Weights of a small GPT-style language model, trained from scratch on English Wikipedia: 9.44M parameters.
Each number is 500 + 40 x the weight over its row's rms, rounded and kept within 0 to 999. Layers, rows and columns count from 0. Numbers have three digits each. The size before them is the row's rms in percent of the matrix's.

# layer 4 attention value, 256x256, rms 0.122, rows 175-217, columns 0-63
111:494516556474524513430491533456584556492521534443499513497479520531486544552473449505417499499538516519503444547510478487491491461547513474496434472503494462480533560412524556540491481564498503
103:490488468476459523514446460395503522478534451524521469474465416420499531494472501491489486455471567520520488482480462508455503460526499438522472527583451524604443519469561545520492475526487506
111:463434521480463497452504524426498523499381526486516526539472458433447377435456552507497502459501525546464552490475505505484529522436430448513452492473490506458564559443491559491514478518511477
109:567488564510507509517555454492529483532449519502484519420491462452518467471522532555496496450498494480460497536444512456434493481420488519505493478491462583526460529483509524544602487521617545
098:500486460461491421433476503437511550628535540496470591499474508451510526484509487569452487470526544462501576482457535489442470540491506529473444508483511502517484524516416501516500494511467517
109:535471514583494475498480485510524511511516531445549502533461466544527472553522493415492465491503555563522514471456479513504506562518582459451535467533516482505523547469495536505491528430511480
105:506481526502454498539518450436504460425499540495553573578525581484478471541450514454451450501440494544505567539527536568510512460558524492513543491528511471591462422482510488490439524471543603
096:472516464474560568490390506558457522472508496456517546447545496480504428554514491497495519511561496446474482523471504475526631556466532484509480524493449445446496504496505500501497527466548434
102:498554477519477483489492569484491571543541463503491457464550489522519492454536504484517483471491499557509510448495475535456496457502582518497540482556511480458468492497502563447522525545451475
095:546469513516466523592519514629483531497457566486534542525524481528515570516536499428519534468536554459428462528471560526491468519524503563539511441527520498532603553489442562488481506531520537
100:362524535463467488523579522538545440484507482506509482450539491468560503557550508496524492516438473583525524522547459452434543485477491461499524558551483511537534458472510541485525500493404522
097:481527564595512577517472492574510475482500486506448540504442501498442402529494562508585501473514519529451525472466522459462472452510611561467482485507474504488453498504548445467550533481491501
102:532429433531492472445472466579455452458437546509540463525522498545556498555497495453467557451510601441504543531484529484557521469523482517561466505573491472534501491509506474584506507544430521
106:471497465490601457562542494551506511503531471493476455493541475476502559499481487539475553473547446573501574473525528534493454535436468497568520417464550512454663474494479504543481558457479525
103:472518526497481601513502508464557489505511555506524418507532452503465574584478460554491521444480565522558529447507512521459459472542523550512532531430561451497454520507538441540491550443422497
105:503561554545445485521510500462491557475505503449461486473519512518501516508439537506488497492497443462512424528493507472480467478495501496473466501498477549562518421530535490533431512477380431
104:503446562634462529398453516547505555424460525522450523479546477583470485528601500547442473563459466574452494483522523521554495467564508479552489517482484498479488484466487489535530519542501495
102:496549487514508412504485521528507563510490507574398505496480529513471435489421510506504459561513548516541508576468583546486497520522497503550475547458485483522425474528525413577505479565509452
086:505535486490486480490473521480569411466591484461526545532498491469533480515469509522521528476455443516532472543503497473541444450516524471534441525449503565428523584539461539514607554497439430
095:490581498542497454443478492502503487479498485522497489434497505464539494559499447537529474474548474474532452548479489484495529539478478425475455515437482488522499520486536511511498525508449489
095:499502561444496474453462484543478499554454475433459504462567516529528543432493533495484551495462556508506502574461481493495486475545568537492521525456430494499511448543532455471483540535475600
093:511534510529459530485481471501500502498384522534461443536485526518485489561553515550479449562502473499444529455541572448540513490523505467495567538500440428473479464531405526490459496485520542
090:545484480562502457505399442421479522505412428433553567552468533551523459479502561493483488445429487518497520499459465536463549487453506526516494557539530512515529440428503524525533491467479509
091:445490501619468554560536532521517523453512510515493519539446501461523577510545419530467490394548541523482487474481487474518492532431418564500493551525548526539459529486511529472461501424525530
092:533476490513558449486549572513538531522463466528479527498495540521440551505514526534506471520488486521482411534571514552480508508459481460514458535481553499493505483479549478420482542512473479
098:606479493467486483494553444577409548497492479505452528466584521503479440546488483500519495440537498360491530561517609507557459465530546464427507508496499517461489555453548522520508428543544519
101:565484487431453512522498536459471554476466562445483476510473502470463472453547464480441599483462536514437468549455449539509445477534497563533422513548509540501482553539401499545485486455510505
099:487439483511500463498441491510503536504492487480461563534482533468546449503497449455501510551499542411520569480442435521538584498573466456546573504519497510513493508512611525434554502447505565
094:553515467494487469544519494539563483549492517540475455509482434526506488539497530490518479512548492583498523490532540465522483474535564514466552446542478448480443458473501472526569556460583500
097:517452454547461525468536499482438486537498471502475485515457501500495540548472547502519496480519582457459524542511517482446508496538526504588518486464523513438464538495496497537472465502541464
087:494554509566509503491533470441513531541469488517515500587488480493539548404485497445527552457512442515464497527492484519492510500482475538419498542482540476457482515526500486517436557466470479
088:404460527508471552427530487474537538468497541493550539479479529493559404463481555497430483453487514478473523488502564441530512435429532478423496499532470458523387548513472544581469539573450435
094:552496535475470521481498525500564536574482435504534503454492488480578446504473464483502450458549445542553446450503470474538540517541434500554444576516465463559480568518564599469477492500573496
096:532418499480498494525448517527455577505395484525490503451475459560520435459486526525567517472486447481518504437498474503542523470527510496469530527444489560567549485550521458540489513537567473
090:512489521496496535439530492486506572445561541519512482463413467429499517479513510435479464439467483507536563530472530500444475539525491501467503491464464520511498435458442478455489488543544519
102:486474535515434458519485564558466571534401471446536532538487530522425490482561513507520531631554454474449473453547508507474524469445462435563474475550458473461467543548430496538519456491462521
099:517544606476505520484458521450450470485508449440447456459473523403459473458443486536537526489512493489453454523448599441468458539430472520525524498514459482523483517563526478501541551496464458
094:522524494452498508488464466503495438477452574440465489494558491651455498462569491477537495449451523503497493527526512460491480489562462563463493500548506453447535466452483502541471518531560547
089:539491487505499452448458544502524525542494548499427507497554504382516554405579466518509453509462492529439395599537518463513468459546519468534506507515452487442442488522561447525507524488484510
097:510492471518579472531498423450545538493556455529585487461434506516460527524517428492513542472482412479487455473546564495401517457517495556485527478492506595433609453413531435500490466525510566
101:506531509537492503470396502488421543516492491437447432517445452552472420558481559412521421485503496415557468520447483517508501531487629524586519518547562397473504573560462475469489518524501516
100:399538565489522505485522452539556509485476539509430467485521560478519479476521445473477443507573441498500477554526462510479494476493575459421474465528513512508498505446515487499469491521440445
097:418498518483501478500430494489459481563437530486486472568479470497530542507619516533596541550462488547502412485468413503510535469503497458516524437425510488531512554428508486521591528546465461
# layer 4 attention output (transposed), 256x256, rms 0.109, rows 175-217, columns 0-63
104:404488483494547529534522514481435447506355454473520531517568435482563451556452501460511505481483520539562525514475487540478519572498534444512495559486565517530491505555457431511517502513490555
096:415498556537507485469552553571512560539431483464545624513489477534474521517496523565490535502549524503483449512473524436527492466500487515444491483511560531534485583478495526486473477478484514
108:518505493470548499568501392498516512410566513472449471506507480470530426451411470462540429515393494500499439496497494542553465465519470557591497547409445562561448528519511437492520507542450509
099:532465476519538476524469523474499429521480569465474524516496485493507521581506499438539509488543487505488557489525441438472481494482517441488479469522505545481478448391501468493510511508499507
091:507435510494460478554543520477434508452420483473560551484478485449515515546467465558513516521538483508537447493481453517466541482477524468529480497585484452563488491463499582506504520515508517
104:575455565502468552538528497487538456515489500501493498482466565439476514564511501464492426506482486507451487504514572492521539517493513501531522546495526484509493460467480506532500550506456554
103:550522475520552506537533515519559564490411473570561418460451452477468454541471504524503441512575535496522459486516463547570475473507504468450489526473462475507540506369554491534548516440484458
090:536500495558495450506479513499465506533556451505480444509545459515506534505493481581471494493532514544556516533553501451427493520516495534503550463465507541541487496561498463474555540586472564
094:539528472532392503494445484506557486514528514519500465537444459548529529552508546461508525510584504569522454553458476420462533535511592495489522499458512538483408459531525490523567545520470443
093:501490518474492501566519482456530465413510521470472475503481567467511488494473563515454513508507529478490545559481525558550484514514476522477448475486548469552660523500434445568519406539503549
097:504500488484513433426492586425431513482528505483483436491506457460605425448488513495506413523519528500487522492468492520504424487526544455514469467482435511565490510586501541423513432522489591
094:434480507472516478448473470451536542438528454487456485499477609463453499546492496544538550498458566540525527557544454534401492532450504448450442490474500545464537538498466427524477474623490488
098:559505481580524474522482443577558557542488513500441482523522527499403495540477507436439521599480500579492491538468561597482522551522473450481527506494532443545571503513517486493515564493503471
103:508513469520430454546463516540428488450503483534486544477454478549480510458532522432511516478528511418410505501488494516468505475486509480511477460504533444475521464454500445531455502491528551
104:529432485543456412501465589484478541488515472506494509564497483503494483494524503467502491506534455507499531448473378532527499576510539539472503455537474462499524494464520519461449538463510477
100:501535462523451489416495546484518502467480522545495507519495539475519467551453548439487482518473456529472428465457510548526528498478483509461535487579496495442384523483477536480506473476573526
102:547564474476504506570487504586526501450537413459511482482470525536516495528429499521546474455484555488544479496475518501523482488520528573530408497473506492522447465550548485436452525517463471
111:516457504516464463546500553500549537458606509498484547448530518461521481442467478563464435508444539508528453542562584467475499540415566595493523561478488525487480528474479500551484486488509489
094:509489456469438441499498529506598530466600551498542460535524462544511435528463570518583508439407538458472452514450528456513498514563439520563529446477576415446480539445477476469431482457473523
101:505535476521460426572439494530575535435496521559468511494491497507584491536481466490528500458573535515508478482500485391572513521495503491517512531507453535481480522455490420493586494490509512
108:524504530537529446521459528474504502463524488412449523521459535503516548469461479399474512460489466487492503470488512479518457407497507525490459515509488501544536517511487487510559494581471535
100:470483497525566474490571461501506494521469477486498438508469566478486467499557431499503500509567468563487493485538447529528544384488519533526492518492529424392484499493541497476505479532509518
097:501434514588522417533460466497546435430467460517485506474513572492554462545476466515524505482516515474491519495500424484493545511486633540529569502544503510433422423455490542440532502476432536
101:474542468557540520488517522457411449608483449523442557551504499520562536476538500523536504502481514474491503521475473459523492558546461474557505491529481468561413488545516431507518543434515495
106:526472496533512453469512460574540511543480485496547509561452508506538492464509542427480513469427457487542479470501490424491504484505524554493492508521509431479536528552416433445476520451495522
103:476475473499509486520414472455505550496481484445478416481528517502487510471553397465395509488457452472518543458515563442465503453539477489500473536452539488468544497465443562469578531433536516
111:463477474433478501452477527468417458521579515490612508493480479498481481488529482463499462477485421437534573519473447415504422519498466537541508491520590519484530466508484516484476586447517418
109:464522541529507452557417557568499438451537581500507461464498506520541424529457490419495539454527528537460572429543575425540550513494482484491452478541554472477466486442445538491533505501479486
104:498562475473491610499546496500471538516453495462473493424540454446599498491498458444497514497544519453521506458550538512465505496463504522517458443473500469510439523538462515510450501556494485
109:550473516481499514352510457458542474528503507516466563487517528485498501447519522547548423542478500458487537529481448512410534527503596472476537503470555523520613556495460518495478478521551507
094:465544544485506512488537429536632511535557530518507524465494541513465476570434513479520436561485541503528369537439561489510476499525519510476503516502514475460547493476480481448486527447455528
096:459478473585543500469498493572475476491500497486528470504489510514510501500450497491544536501570582498498529529477489558507457468546522472543536553476536492513488436499560494482479498520490520
100:460497635533574492550501531538485533569504468481481484437450504520528500553510411477558568540517494454520463501535533484531479489585513475511440509511482443441510522462545476532508503512470450
101:456421502511579538471471557529475483482500538406566524502439468533470527489454490517585421509564403540564509476535501510512476515497492505470405578510499548472543547498497508519518542463446436
094:511493479552438542500486515483488573474536530481493508470426525503511468438474538521513492515488521549595525562560510483477414492492575505607512590476474533471531474436498490483446480517563426
113:483480533489516590443577530518556499514426549504506529541498481506470541548522513502481541519542525446475466576526541418529534476518458471385551451468454520552508497497443490510549587541526525
104:509556501550498511516450515492483449510474513457497477469477531512507500470450569509530530561553526470452504530585471466493515466477471561465512495469458567541516515537530462522518520500459538
098:567558514420521489474481487541555528523474512493508461488518536522510445539500453462494493479520502445482436587490436514462453478432533476468513599552507563496451553511512524486480493486481494
103:516463560510465515511496556433424536501503410512470521503486510414500526502510472540506512484460491487486440552512399516474536461447470566498442529508528568505474483524486499492465498538473513
104:525459471434487472467517444498510486532488463576519494498534497517475567513523488561456476508506476521490484542526531508460432541485501501519471526584471581485456408516514474501511449427557498
108:541504546486518558463582558485528485455535587478546531525535486493480461558476483488548460494556472514464488551528521550497494459476543519504477490473504439525483564459455581518489501564413584
112:478478569529510509469490486484537578559520543539499554495563487492483513512543420572479555549484512501506493476513456555561577416491514506443523488501513546471505471450517512474539482458472502
101:564538488496471467397472523569469445479472512513474473505546475524565559572545547492507485458471476487479507499550459495539521519486466530462575486532548473534418498573427541439518445527384549
# layer 4 attention query, 256x256, rms 0.0888, rows 192-255, columns 0-63
107:484501565508500534459477503481508537532503515493495514505533548472525417541500576516466524520447512505486577527437489542486471516517532506457498493463476468533521450508490606510513551484490533
079:459436518515549443529473480481518424413498526467453464489528516503495512528489466480482539469522560478515426473556543463555545411462462453474468499570512530531486504466446487506474500516576538
089:453532483510541463497537536585523462501449527506474560495504530490533564532421499418519474450455506580456523463509501501479548464500485518473541481480452477471493515489469425436464455471512525
090:437461538502554550470472494487496478556432499507523483477540461532502505494521525615568513486485492512526505510460459558509515494498476460477530521512483516535443459471447551513492541451523516
093:518463494506644488497508492518487496522438490479537553453482470491527513493511448563526516554518476462491514491493456526488477530575536491517493484505475538456485470459506437505489475447444447
093:553574538502510492455472426498502589521491485579491505456511464528537470415514510449517474495489492446522478521474472540496471472504461542542456520531501498440474451432543495454549482445496532
094:534497512448458567453533473617489518516483485509488457485484431454460529460481504483421470483464489556522560503513516502554455492490442527535501485546543464458530531422544459496530530503520461
089:504518474472494417503576507524517524455530516434533504474508537511506549524508515604503472518489457469435527466527511462435482558574497500533503488538537551520509559568504439485496494512449477
084:503504569511501485475511526478513508485490449489513482485521434485475470522464455554448426533507549515575472531492566504523493554517488533477511473535560526568563554469476450498502453452482525
089:512556463488490534479571430482460483438520514565531520509492548442554535512513513519553472455550596523571432463562515522542490505473558498486477520577452482480507589472446476485442541579468523
099:510510537424501477489544508505456564598619464419511516514494563506528490512487513549556458469497411528526528521513510512552524443473416568530518499485504541466536554472521459539502459502475533
090:482507528472521459523476560454454473440449460476425538502511549533461502447569509497530520425481514417487485474474522416577474472516476513517591534500530491552452422498558582472508553529513431
095:532541464488515548490501475575557580479489468544528565431473536491513434450468498538479486570557477539474578455546537511515494509470602459488479450515515508540573533547508468553507454499556528
115:497504475490456520544507501511513440398531503495482507470496485471503450497566536529527466457515488561398529499563498568464505470439523468507533562497505465554434452535529523509482564476469469
096:462505456488515436481453498407436512475473561465527455553525537484477508512432540495432485519453549520507507443470512568474499517492535521460498503461484605469536521519458546544486443549471514
097:438477501492473447483438496483465494505516529533488563539496530494502436463470481467510457515559510520494561447486485469528472469517491508423556517510542497473478469536586469522548559432512491
096:496485546532503526523510479533538536475481517485472484485462564465513564473489490501529496504439517530512539567478537462458493514504616518458482501432478535483519558455499545524465520457542482
097:512508463551546501544473544545473506460531504486481507588570492539492435485485502481541505485444541442483542488491553565450517527525444578539489536565504433518499453536493545501457534526506543
100:521542477526493502464499472483435528487474479530534501561499504551492487436535452473492487472528548507544454485531540491490407446461497436415506560460492508467524480494458537544535555396506503
103:461560472462463522453552463531501544536502566526490527558530472521459530515462496489512485519521480557544528485535453488421444498437442487487463489459505545486423497543535521513490514477515490
098:581497490510523501470561464482527494517579461543510532481454522516463523455557461508482445504555543447573476530504567476447516501520491495453482436496477477405532524524566493494492451487525427
103:468550503563553501525451475455476488505523460461407511489497496463444481499501419500477526474567545475479578530534490545504511532494563557530481526520504449550489436522486541483471461468472579
100:496440540486459418366486492457444440469449526501509608457508540454548499472486503468480488478422497579494388585433454508465416542509519506473541496546483510483443571504523511435529528439462463
108:480512470477537462480500481489501441429465508462462542518439462493513541449497503482523442491611454515454543482496475468548543378478472538491510496513527516584470517525505469539537523555522501
104:451448573503457423435491504472458446489553499539574461459466533444556463510529483554529525516544435460498556554483475484540471504468574512567538509463450485534516500528446477459487513494545490
103:551489537476553477506569535554474472497543472591526507519533518487419514515506554426520518423555553406507509453486516467467574480537478443512510428484544499601495434496536534448541463490471481
105:523488481477458538482477494539553525495595526513540431476497513490496545501554583588542450537466559546541499494476455527473511520538470497527530494457559472492529369471477574490557509476494521
103:484486456517476440518515552491467575446492475504475472522467551491520487578418491455557480478521413441479561494505544447527518462489525530562523503513482482453552520573519553501452473487501469
102:547445436553476484537470483509468501504488480481530420488471524560479571508556476582477547510481471401474550511486510467443526586430446486514513494503484474475500452433477489482520472459532555
097:516507539452462599455515491544490472507519512549492503487461521496511411511483548465509433496525549456524522532453537511543422530482514500478554478445536471498502517492466512518515508529531532
105:455495494527493532569463504517491442551516447578523431431492516419496509554462467539548575523518507511492524491470460566581533429463487499549428489441420438531462463527509556589599507481456556
103:592466423552511497477532561451573497553529444472539471459443465482500504548517519522484471524488501499539471508475518551476447462546478466547433451566461521549448554504528551497460478471495459
102:504445499539576482516558548482492492501451502491544538539447438514453571512528466563511519486568416519477489505539522505449561521518484467520494513512509579468516600482518460518516491506539485
097:545480461511528458506465514505488508521479537483468468515469501557554516495459468420495556500499465486511494489564491488535515621534519544534476497517481535474518505470514438433517466460513501
094:454458496604559526494551527460526472541464422509501489502514461486503563513496522514504580480488478535541476530488466500483502492563486467511509531559455527504465487476490423523520538459579545
087:507536460463524518565523457557480485536478535489476516448478471452568468478482490447484502414424487492518494480459531551479479538428521538529507473393497579422469475519507472543415441430497490
080:516470507449474501531439534482475528454491479564469470475491546562520494510496499465537562471507559453550472550461470465518524459492599498445492523427454502467538520526444543490544581474535523
088:541485463486477563553512502460458584523481484406541511509471536481544492509504399503478510499496500498487463507489492486482507512486526464536527514467513475388500473588506503486554460513512517
091:461563545542426528434506503536556443416526585460497531496561492587486515474540476480518488485476403445527442470524526471513532466524495470449479481553536507555480496465507520506479549468372526
087:515438501462538489486563473506503503551473468468500486481510508461475575491576480499430566521541546563423515456521567562523499434495544454504564531515485590501495538503514537497512481459498485
086:443550503499471509502465476434472535525439452475484477446501519448479453520460458456501466489479493408470466449528542544531496485517512526444425444523422523524483498417472450497501526534519505
093:486543440412445496537454514531517521516455553505492483575527490496464429514462492469547442480482553526567468516471505536514484477524481497455431454542467533522514518505445518514481524542535552
092:503472541511446365574439493509501485451533531517529531454501534531459529449552470497522498563481502520534447508507445561516490440478545510490449403491480573473494486508493562492503517579495594
097:453463485612529507490472554555547579466496504449544563545544464618467541532518450449471530480534474536565471505534501514505582454567493478472476430541485559478472528462514442465507495543560575
104:578499471476468525473522508542488467442486458512493385437498502560434521499515542510541505508512489395526586520512425419446509540477528457519530479551491538410542507524501525496465481501519523
100:513491595511527533523510535476525502495465506458493491499483468537531477546491502487446456498498531466553470527543460515519525467444499517495512584430452435486499468470471434510505453536523514
094:469514490460515509580555530505483533444514536538480487412449520476574474505469481466497492457541494393513525532458575563518471521556502567512497495503471527481528491504497507452531507548472460
101:436514475549516415518471481452443483514520574493486501502516490473483532568516525467413482471523518535495506478521476532518532433475510437553496456481473482482492506556535465514521501521555484
094:472503516494552586535470484450526575516530474503544465494546602473526512442436488534519464487472475448467572478444447491473488498460539510504492486463617520533514531556487560541476527488420528
101:489522552544517443449561487517446501527534524549464508492489462487373483511434556526560537509546488480481524487479498488553501415480511529453554468463431493484472522515447507522440511538510487
094:561497478490545544523467496544457545450522528588495528517550556536557512511478522556457466457469553560565534516436553499483451466546545544542419491485439497483472441522502546550486450490524504
114:495410518502525578574503475443535590474460509532503488489415447468464528483486496552543576528501565479492481506547502483474599434504520521407468527523473524515576514527541508515430502566507462
100:504530574446524539563531543511507490504490464466491494456459550546559527442484475479516558494500499542488415504531455466514458598518450522527488469512479532527540430552519465474472549509552484
098:587522467456514471487526551589452458575380479439526544579457495567543480520518471529508488473547527505516440547449558598512571548442497479472505552567553471489490476545455513503473529532495519
098:484549415502489424483478484512433494485438560497464525497531467474576553497500495507490503493585466504565533485474428519561442498453520515465490524519566550424528527479505514488497483526522511
099:490450488543515470566539535468519489467513506518506523512497479553473539458434508583553472471494580565450427466534446500519423470516469557577540460613480475522622437518536453521491474518488475
095:487424535522556549551539466534522473460469523405441570519482524563533491476550486407492539516527497509451458497466452631533457428505470503556428525473488559538458449502497555533494468536499515
099:457416501473499455511501390429446459492469600529536464519487511524501519531465504533538467564473475498427475505427503538539451582494514533470542571530517569544578477469493577536518523528456477
099:442516487512428502460449527540514496547515504443465508507415599465440530514457498511499495500491512478551483497523417450505507496557594557487461536474571534569527480491495494446448449499547467
099:566523554471583463461531581496492533480509512523464508465525476473512523536456524497510489466530467491515459417551599464483513498508505532416506482597449467494503524493447537470516509500581503
101:414489543496510517551445498543475554497505492496555492547532524492538474462504469534516512473517546426570538509537518516498463467535549474449539519605500511459500533534446554506436486444451511
099:479503522438475469499526587546510567492502460547479521483513475524515525480448478479529526460459464482521477525475563560560537471479514526490532503521426526516547491522458466523453459502517445
107:475526466540503436478513495531493462513511535430570511550409497566472530505462463505483507497470557487596519454515497492515589403484509500487520590550468568540447457515540537474504513509467408
091:522524464500461509455506505450535459471491516483579546466579499467493505537509513515452557548553516510452518574530525483484474491477500473455522497475452472479436475461446541450510482515480502
# layer 4 attention key, 256x256, rms 0.09, rows 192-255, columns 0-63
128:480500515509415485564514483537590537546516494546466524515540547484600530466504545547498557486461494511552501483431486529520504438453505545468513456427500463497473545526422535480488534528608480
082:427490594552523482528442538460537512605515478561555502477498533543448478471470440563496488505498521517508512430453520568500490531516570497485586532448520394423522474558398523454520478547570465
101:499537527470481464461462498497512540451566556485504468515488500480399539473566518546510491519575471510452509485528523436500493539535500492478480487497556533454520524612600468521524461465531516
098:601489477401436483534479491428455551465478522493464583493508540478446530508495480495450464594496468488522520427481484457467541497491546467480489492453433489489534529530459457485536510561526440
089:523571486547578463493525531465546493445494495443461482472529495432428473595494567550447461493500490541520500565509472515460469513465449456602465508529545565519481484466506519496480483536507480
097:555546475540485507543437486484509392508531435547444495491551468487502500537522429453426460479493472500508523530500463523474569409488533486480515542462532490488521423498481556556552503531538552
090:544607487489545474495482487429467483478603471436494570535505538542474532521521493513434523395514504516541490474492516492496537526509562509483520488459498453452438531461554584444467552407530523
091:498454543456567542494424520493445544527448553480543537506499511418487476546462480423511521499556525551521508500499453479446546567505493446503524471443487505486530539459486496509479522514470528
097:482589486500498492462515500467538525556491549546487529460514459512509565553568529460475475504436467462567498546583524523474502447525447504420557434478485490467523535511611549547480448466481468
090:494530541500570456485493533516437490491587443469523556499460515506547547473556481426545505510494486465467542514508533434458449505461527487516536493509568511458447459550499532506526503475480517
091:541462448539439446464475496552560469444524516509478513480506485468511515567466488480540496465475531407507451501544527479536478471511494496474544542499533499524545598507446467506433513468504476
086:415541542564521472484477419511510518530523488399430505461428439459562543541454477478540566575500492546518454528551619508427466502513465528536420528479512544496534573486448430482489554474537519
089:406499449494545480493560521442534455496537490525579417450575485485424465491485533527567528475502525507514511523474497449458512459547475513507519549497541474539491419541521539392467490511502519
111:496486517491554483476536532434462489510535513502565539500567452488440495454501504426560491516501533518489510554539447462506534529524536507506494519570544505519545514491505543548529566487495565
109:437464492583567513459551489599534513463544574522497516468420463497463506491515450520476473502526463483466446554491494442495482486493480473456497487559577547510565540531545438486518490421450496
101:493554508524506522473578456582502495459521579485572518467551478569499527523441507502469454488469473514444472493542510521549502447537493497505498418495511497523482579478478422483491527520542487
101:499489501480486550463505490465496486585513487432515537473549444533533517493479554498561471534501482495528459519505447529458540531497469447578551439498539496455564424527474448541526482495480558
098:450566558525491493496521455522545409527495481556514486546490525493522553437530496486484519566481537606521475518482446485477468527445568462462532499471383506517509480549496494559545543453493479
097:469478556524532481473499521500521510476550487461470444513521496531449500564497517524517485484481446504487520555524485427529520440479476527480502541526493441499465470524551488406432490475467433
111:616531461479498444465480483520533473518536492501552459428459480465462523539519427550534520486505500485478447500528573474524470477530512515437498567535469502507491515509551508511466486469496512
106:479507505438433433566482534515447518541515484499461580451517533478571546465405570468536501448413473492508523421484404519513517409533517518469464537486486538581546490547470501483528528533580534
103:501459418541474524541505435532523559518594568506546523523484514420446493497495550507405510490453552481485522512541513484487539446478493490500475543501513526416504446520498430501508469518461608
098:541506492616560589520482515521398483452537500538568452496443497514441556485475443529455498543491478459486504461547554523513571548512517515547529475479514465522451472536511530487472500487580426
102:491503483462473481459503487550532547472440501586505380510532497520447429577548525578458540504454542491419454465481548554490469609520518482466551511470476467423421427484539503453454452509507533
109:506469482506488476460451506513596517549506468443473496572472505549479498452470519568478514566491506494513496428505523527512520511459538514518486478547542487459501465497509430547505552469624402
101:551439520554386497489444506471512492533517508460539555497526538470570510502462452484499559450565437557475547479508472482546483517516442538566529524547464569517528395473449504481513526542455493
114:563504502470540515417500530505457453456472453473490489499455446433436415523503509497535508497545482519465454608600549445484473483510513431537527489530520593504485549462550488552536512489465498
100:424498551484510466483498459496493541499456481460506432440500522545548480427574400496508459532396516546496428468473486503548538570539482477444488483530504545585445542456423476478499494510486526
093:585560449490524545504478533433530543557469467471452503503543524515468439491454492539493474509507533491508489528459432504538455492514547518498448444518591507504538491501542493555501508609473518
099:488552534492523457433499503511414472447453495487530467466440505522440486524458465460487460487514533490448521429502474486457467467557450531465467502498540552517511546453567471525510478444432438
100:562489492492508420456436508397466506450467500430518510515488472495508443464532561384540473473534517524432518467516525488459432593496444511485564536529564497522490478544528396485475459461482534
098:519447501439549488480531511548476515474532552508469459481533493442480458436537520437530458480553413546461523445461555426509524520445419511497539603530620465511548482497542477515503459482466563
072:509509502479530504566519516517536513503489525550457614521494505579552469499501566539496565466443478504566456485484451494475545516505497513549462435470485520524530540544467587484499549505574462
105:512545521519462489415545493461498498434538483467446483467481488426407537504555441494448446557489533450503514456578521458528515419478441453474480551524539541520546495470546528594455509539418532
092:547456499543536442434522528485482427487467544517458511466447468478462517516437544441506412482552599441471470514515496493501513470450510553504500465470441506472576489479473494468489515524447481
099:518410480447482499481489506593469467544500468530558531518531505472548488433502526530444560569450550550499510509460524483527541515497497409504566504450430414572424508503429523496493454479501508
085:486491506560540504576414471509537483575568483510539539572538466526534554462511528517540491592418520567519456486568447531454532456548528487388467475538521538555468495472530515552537564490479497
088:531498497539461510472460563471560503541490469564518474552480610507518520482515510461511543505509583443474541495499470471515491444448514510523537510540442519499502510508526467466491531559535475
091:561489476491482482494559537511499454468506498543462509537488469523510503528485479587490444553446555528437484533524536465446467498466473469552522488415496504492483534480452535557540514479437457
092:488482447501475496487573508482450435494512504482461546569485459513515463491501512484498521502484525463509529536489470446502406528514503481494509545564483528504513532459517496456465535476495523
099:474486480500460492501446536546415493469581544455448425495448503485536522465597509504512526555541524487496507467507463486511502463528471452514503518439527516469452483499557533553528494511475516
094:540510516555478402439378451433490433493466479503535556514519465456566480568464527474466522511457417489484582488458487524506511532512497539517491526526494441578473478488551543510430395515467483
096:481547466477470507504534460507482517493480529476492451547544405541515628517512532534511468513480479491525469508525541504546487497544499503471457538442529484522461474469475489587499502416492469
092:603508484399575474479536533444480520450513509558541447561475443383469487527476479589478486482523549519487533501549531428509506511461481521538463498571544511522516533444551492537482485573471416
094:536581511445458513486583531498561564489473462504568508545539507465581449518481572498542541487497432546394488522514545495497493534580439477442512480531481516490483508495497428481500515546445513
103:448502546536477499509468525455444444478433515555504585437527473529465478506509611541475506474510564591579499445454522571493498486489496559489479561525515549537543571441509506488476470490537445
093:568523519517476491502440515514480507537492498475456486520507494580546594494488486466530509555485462553576508505419509486486544481514478525531504532456505478489492566509487496487478475444573506
105:521475448540471557581484572514573571461513437447516525548416490512514508488494566441549520494464479492495543441523502476471440458477593544376487528503564420486503503504499497513507534497488568
103:497553546517506475482542493554483495485461490442527529540504471506466580552505443565425511457482489428539412512479491550504512571548485476577514507449520527516487434528554470526497475512503545
096:515460441512483531479470463490515496495520487439555568559492500502532526562576507449430458474473560517512568504504485565499515523487476442538491520440538436482506452517574516508475477457484536
097:383502526521491535475530524473509489465496536452531477475501489477469490503496342519459440574551440486477456518493529507476496473451470507490540554511499509522541538474553554432530465464484509
103:568508526514546497430559454610470434501393446491578538532469439546558453507507501491502521410473532526609469509447499582475481453503515551558518501472553469468457499511478486520445474555491521
102:449467542486481495549456519526463582531506385558399452532528470499555460532575547495570528615445436428525492468469476515539505525532549521473533486509476531499516584435412511512492394459460545
094:487519500587551490560548506449557512458533459561473554434494535450556504478489486528526556506508441443502438470536449494547471478477506496597435464365582467543361475509459511511507467507493406
105:489564502560537525532511515560521538541535408545543519521543493537522473475536560449485495550507488553431501441491601499500566453506545522468542500480505416495476539533451515451544476467553506
099:570440530468459492485478490477500472513556496527551529519520550453527437490567522524579491474502542481504540497504521490504484527484535561478529480414503549511584556518500551545534525598499519
097:457482481553519434466477586586531576510501447538513466478442427457491499542546516542479523459462483481557517510508528462537504522485433492496507475440516510501524465551476423499508554498436426
095:421502533478501580476504476548540499468479465463451598482590493503503461535504474443463550514517448499466470578451496446438459531538519512440485485515525497460437570529500462560481614448542547
096:557398528461477476464557490526519474460517513521512476499528499544493516518495500455550566526477544451440489493541531511532522515521489481518512543474440523391521498519523484477469492433477594
091:492540541443440548475575464496508516577535550441516535527405553501463495465550447492503465585504532510449508536530511480516489498497467510484450500458494534422562487525491554512522532530525413
101:483499512511526527525521484546475533469595507507521495413508459488436533502527496454459498576465549500482467501566488554522526492466447541539480504535509516486549460549528603555528459543545542
097:532540454535459471454527456505493477468491461463536483497553520451452544499537450493445413467466537485446527462527557512385479477564462483504476472564567483514475480464570432554544491467469521
095:559453473502532457534542445496601431595490519543513447475560541403535534512453510460509471475489496530468512541390455472535423529448541548538517470547501467439515500606498482461496510469544432
095:442484418461507475492505548565534557454498517462511431535421543513452541467523519504514516457546530497553556446452442476477608512475519516489429505513510502595408511503476471503475472479501484